From a checkpoint of a small transformer trained on Wikipedia.
Size: 9 layers, width 96, 3 heads of 32, vocabulary 4096, 1.82M parameters.
Each number is 128 + 24 x the weight over the matrix's rms, rounded and kept within 0 to 255. Layers, rows and columns count from 0. Numbers have three digits each.

# layer 5 MLP down, 96x384, rms 0.249, rows 22-95, columns 256-319
142102124111100128158137133128129107140110125123132146174143143101108115140117135129122161120098149138135136115083149127108120153086140112120105114131117121118147115143168124129107131145089179
163060138123136082127163131130162091113157141122081123118116088110133137110112152136156133125103086115129121118136154074106137114165155136111142147100159121128142142127131139148127132152115095
141107134133123099124156118119104146153125104132116149147112179101138094104118129135180143144130139119078121134126095137134143131125124107131118104148128122140172110102142135155159146096151126
140091103143112114131139086143125147136108124136115151142106118105123107103172145109164142099078099098109129131162087106166124135132129139164183148123158094137140130136135127111117161108126122
115114103149145177119126161167180105133075115132127129130154096082143119114106096114140165115124114124111143120143110142116173106109135121174100107117098133141116109106130142146107146101100174
184149133109141080134112072146116114168119092125136147119158133137104096120125112111127105128135167167148159137138124127098129130124134112123093129149125148139134165101135133115142119105129141
116149098128132130176098128149078162137120139130162147120113129102152123112111116166122144092157160134103106109089116196080113083123101108127054094124091150126146176085157132141067109093150126
154074121142148122109141130145138133112121152111116136166127103145119116100121136138117147141148174049170136142131109141184166093133160114120094144089153133121076103134120141139129125119130106
089106122122130141114105146115102117171141137154146102155118106092131100125116142145059135151166104162138112126118187188176079144136149137130123162165090139115120134125141154134115117115152133
144195092124159114135122110141127132102064130113153116135151129094059147112162110113155168166120167120118136126110117142140128127125134145124168110128116117126141110111105101085144148126114104
126123205195095118151086112119101123120143155098102084105122084118115145105119126137143111101172121143115135128161162096178144099111127108122187101152136102136171105083169120211125167122114183
127127138103092135116122183150135131120141124136110150138151137132226131124111147112127133132122134077163152149124132107107128112114152134129077163082078120121131098121136155120111127104108124
121082096165180082126168126127073138165112143123134161126150094091100117157153117143131102121137115167170133104114171096191113099131124129131144138178090140144152129083116146137133085121120137
131134161149100123115084152109106133137144129162100101156105159146109164130085141144124129147093137145134122126121119128133130122147151188130102139139105087130116099132128121123135125140142175
118158154136142104133158108137122104100142134134129079125119132116090116145104124138110138109149125115144167112142105129159177151147135137135134150163115106114127157130143106131125145135163111
148161144112157108136137177137126149143147148155094124128125130118150152117150124118135069117144198051141123121103143111137119103111131111101141140101148114105151121095101112121101160103117137
139123128135141120157091135104106093198148142134103151116154124166100081134081124135145124123112120136137151106097124131119057148139157087100110151129195129156124150140130135117118137131114211
130152095087120163086162125114142112140135127129118135098138113161090123127089123134153153136132115177141148148106129092116098093119098096112135120167095151140073179155157159112132103155114133
120117157143138137097077105142156141125115100097142133113094173143136124155092120115119135065147103151111161108117132101128151133115115143152175143101158141112148144068131111129128151125158094
153145112102138134079080135113156160079154116139095130136059154142112119127087103144077155154113122138159143126118182150101073171105095095161127116110108110090157134078105116154149156139135085
147119134125075132164120161108088147133142143117174123119160134124178122164145111112111111093124114129125113099128078128109141131129125092127110115152167138136116159120135117116141152113143184
103122142092137127149102087103135163102130109121112113160136118133112166158133157124101145122121141146155114111168109112141091134117127152138154140122115128130122125116111136144122135114146084
108145118146150107124133116119145080142157112128113118096103174136104112114114126111122129123101144103098142153132096122100188116117110107180112149144111094157120123141146109109124133132100092
107123146194136093114146132109092139119095097106161129115145139116115134109133139132125151132135107154092108161120134135177131118152112178119163167139137126140122125141105127135094124126111116
085113147110175121148117130129134150120177148135167118185087114130125149139094148162076193135138136175131116162140064146148211128115101110131147118119099127123126132149092142154149093144095107
189095130103137138141127173139131086126180143118098118115093169130143118115113104123096111128099114136184124100124063086143134152131138118156097133108095148131081099201136131149129137115071080
136138117118123082135190115126154139131135117105101121114192156116143144148106113129138120147118122099178122122121118106112150131143161107130137113118092152142154170127164158121133137116124120
094127096162128128160140165102137141125128156063134135126123174124113130141138116134145099126142177132140133161139087126114112152145109150103123130111107122129126175164139142132114143113120165
167166108056135182124083167125125132082111074108155129102168124131125135128133128132128113154142108076147130106171115118115119121117148147120115126128155145117067122127102113078116101163145178
107080118138133146145129119140135107129099140139094092119123150113143113119115150147141125135124129127146127108207143131138156101142133116119139136115124135121125101121148113140144117119121088
146125150118136111108080157102124124103101113131086144124110108129177090139100120122143122118109112135143199142108190096137112138091090120126135131156138135139139173128178115127068145086101118
126099091119100085171123159089127139110116188103125160131085148110149213166118103152133154125089131119117127104130108102122131176116134155124122153115114108179173098113132165158120178131165149
160095106128120145140121129138154128108151101114079193145155126086154131162159143138160149119139137134093123107122105111116126172161148138114129144163143189116168130107133097117135114112175184
150104146083129057059114117106121133118166156132106140127138154127148152168132113057131179150096125106137102129137139145106123152092108137091112105104174123150133157136125120139128086085144090
125105139129145107126156109138135128137119152117120101128146139152130116118061092125122119081119144105124161126109158147161121113134149135138115107077133114113149099133105081171133081131138185
158072137130117127132141148118127123126096127129157132121174135131146150160105123098152145117144125156156093105103161152117100104118109114112121147127198132116168139135137141140104132065136121
130107121153127126132121137117110067097123114135142121114122084163132125102129116141137135132128123140142164122110105144141161094143108120092128120112195156141145105140080110118122113133119125
132139125120129089118075102133140135165093116105089129079126139110109121084129143124134116129145100112159134132120092102151136105127157142122110138147147153132128143124155083120112137176123106
137110126148165093135140153115092163111167122119146117112148141110097098140115104087128198130130073146136107184093157160112097090106141097111106112106069149122103128134152113095102128122085155
102156115140128140144116092132117118114096118127091143130104117129120101085098128155114145118114125126142118119145138128125144102132106149145124169128137109180133157134115124129170109137139125
105125131119144141183098153138135133132129101133088089154094148142136151120139123124133138096127123117105137096165107145112145156157138124138148120100091133144122165125138118121191149129140101
110081154166154085123123116128136158067119146143083106122120179168117157152123120109133074118119109118176131125078121116069116136150108148126114143167185110099157156150131111119120139129123055
140142097115129116127129170110138142128124113133127124093121131099138150098164112149127138075144134094132114096153095125110126102127124110134113104128157140149111118181127110121127130126132136
150116146110140138091141117110097131158142121137111121115102075113114133140102152108118107190124143155105071141134131139115136102125126097137130142133155132154142155135131141138106131141122076
106132154119108123132108129147113100076117121133110160115121113102151140120125145135138112126118096107130145102116151109148158125105165132099138111142155133123119145131143182138163155141116118
123181147138100090146119104076133082100120125159127113130097129163126137122157119134122115124155189115147140133143050152109150105134128136115133148105129134106081106158133132097129114125113124
144144106119161169103082119109129167111142100103133126097135106096075139109112106102117127102117095132125122177110182109153154138111123128114136105129097101117132125139111100151100134130136143
161120104129165155149103181140170130077160107160123119142145089109183165117131138139095171155116140106148114166147166116134111202112110157120124120155119111116141145152084127170141175117175144
144095090158118145127170118096155084131141139133093127144137141098128139131092142119124103134167132137145152099103093109135128119116173136119124155113125126086117101125137115149131209123110142
140145138114091138119074075131118106126125123091091146116089130131104096111118156124113109153135111128122114175152101087078135138135110117123160138112166136124186167116143106177131125105135106
108116127140166136126186158191163148139097100105110048122131146153157136138120103106136069143103133110161130178161146117138132123127117141144101133113158077151094122176149112174127124130098082
114135143156078122121143143126134122158141110177103075098130131100110113128127166121122108107149146110136144122109155121142154097125145146099108100111105114155144120081129114110105153130105147
124104132169161181129132142163092123093073113110132121147163156111125123162155136133102137131109144134135122149137128113136143149128128166071124120115132091095125163120117151169128104140164115
130171150148144128130129120137139132139112162090138127124106125158117118111086147130117131103110113162142120131132060120126140097137092096121118129125168123153157145072137128120141147134092115
139125141117128071105165151143127102113152095116135141101098153120119115143118104101155108124132205150148113103106125102101184104116132099116118141130134115115122124122138088079149126094124112
132128128162071108177116137120114136139129127118145156142163149124136090129119101133132143113110105126151123115121181128129122104090108137116181184129197121134151131114112150138070151084114080
155088158119172103119102179187112084085135138114114116129082095073198113159131144108100150137170075140126157165118086130126134147118136160111103144081132143105167072157116092180132152117149076
127120131150126127112141146136130134142142151128101126122110122171116148136081120155116127154130162143163155161093122128124125155158152144165133122084168132136139095180135102141132120110138132
107159112104143128169156157119066120141178077111135125158148165141137130132092174156130128142151089094185069120125185169109117143120106142079120145087110140148085120159145161137130124124109115
129131103133125086147170137134118111177114146117095114099066119096118115101135132148108129110122153194112127098124118188131119141160146155132144129144157141148166151121144108121174156142135157
059131145146117095119165054159142114135157132078095141168131090116090114141120129099132147143105106185102188127155113176172096104115127105092117175139107157139129099157137188113135107147147090
122114123144143123142121092152154143139161099128160128215150151168140153124119136109101094162106179103119108189130098144127110168137107122144170107139158152129136098132081125107169116129120055
105127108139101099131150109119177090132114098126154102152138161106136115133110164132116134112131173090137100189176168094136101127164132166092144083080115126146149140160115137134115149129116112
131120162129114149128142126128164126129129091146134144116142120138084144098127108155164145088131123074093116112101178139095107110169103106098127109143117122163126141153109120116157145128115127
097114160118132146134111144106108086135133120104136164126136104072134086083149131154129139128167136129073105130135105115122120121118139131135164101129131116120157111113137125179134168096123152
152123135114153149161124155108101144132160137125096135102096145112141140121143139105160106136099114157106108104150146122085121148125204099095138149152157091139090137116077141118129101112165125
138130181109135118140155119134133174087146132134082142135151120136148161102107125127161127175106142118104103111161133102162074123099144095114144126159136143159078075114161144137182130157147164
066116142169161117139132090091090173124140121175139084129147101138085067120126129119158055121138137073106146139177190143157151088138105135153130109118135118123211124109068124133128153130106106
155056156122159141199087126128100157185116155099091107138135120107136158144100136153141107131145132109165152137164146110156200116123177118132151129124119113122134093108126170150154177106134164
115137099134155158134084151132138113114104143092143155148079140118179148147172126123143154098120178159123121173121156095125101156138116144125175149136137119139135125139115153110123120120092119
141118111131123134136124098155121087135085088090159130117123091085124138131109140151085137106186173119088118157105098133110145107127119115125148132164146128149092158115126177138124114137129106
073136141125109140087108077126088109116124097111141092123076165135040154089134137119112132148111144137178091089113143141163164124168082142133108135074085100146138086109138135111108105161124160
128108138132149091163136146101100142128169151139166103141122146078090132129124162108131079118120102102133155111150158151111117110140118107116130117143178082116179090108106116140122136095127130
110176140130123167086099129129144115093129097148124123126136155162120137133165140110092135104155197165140129167100129134097147106141117128093102143124075113128164190133164133104133075099168100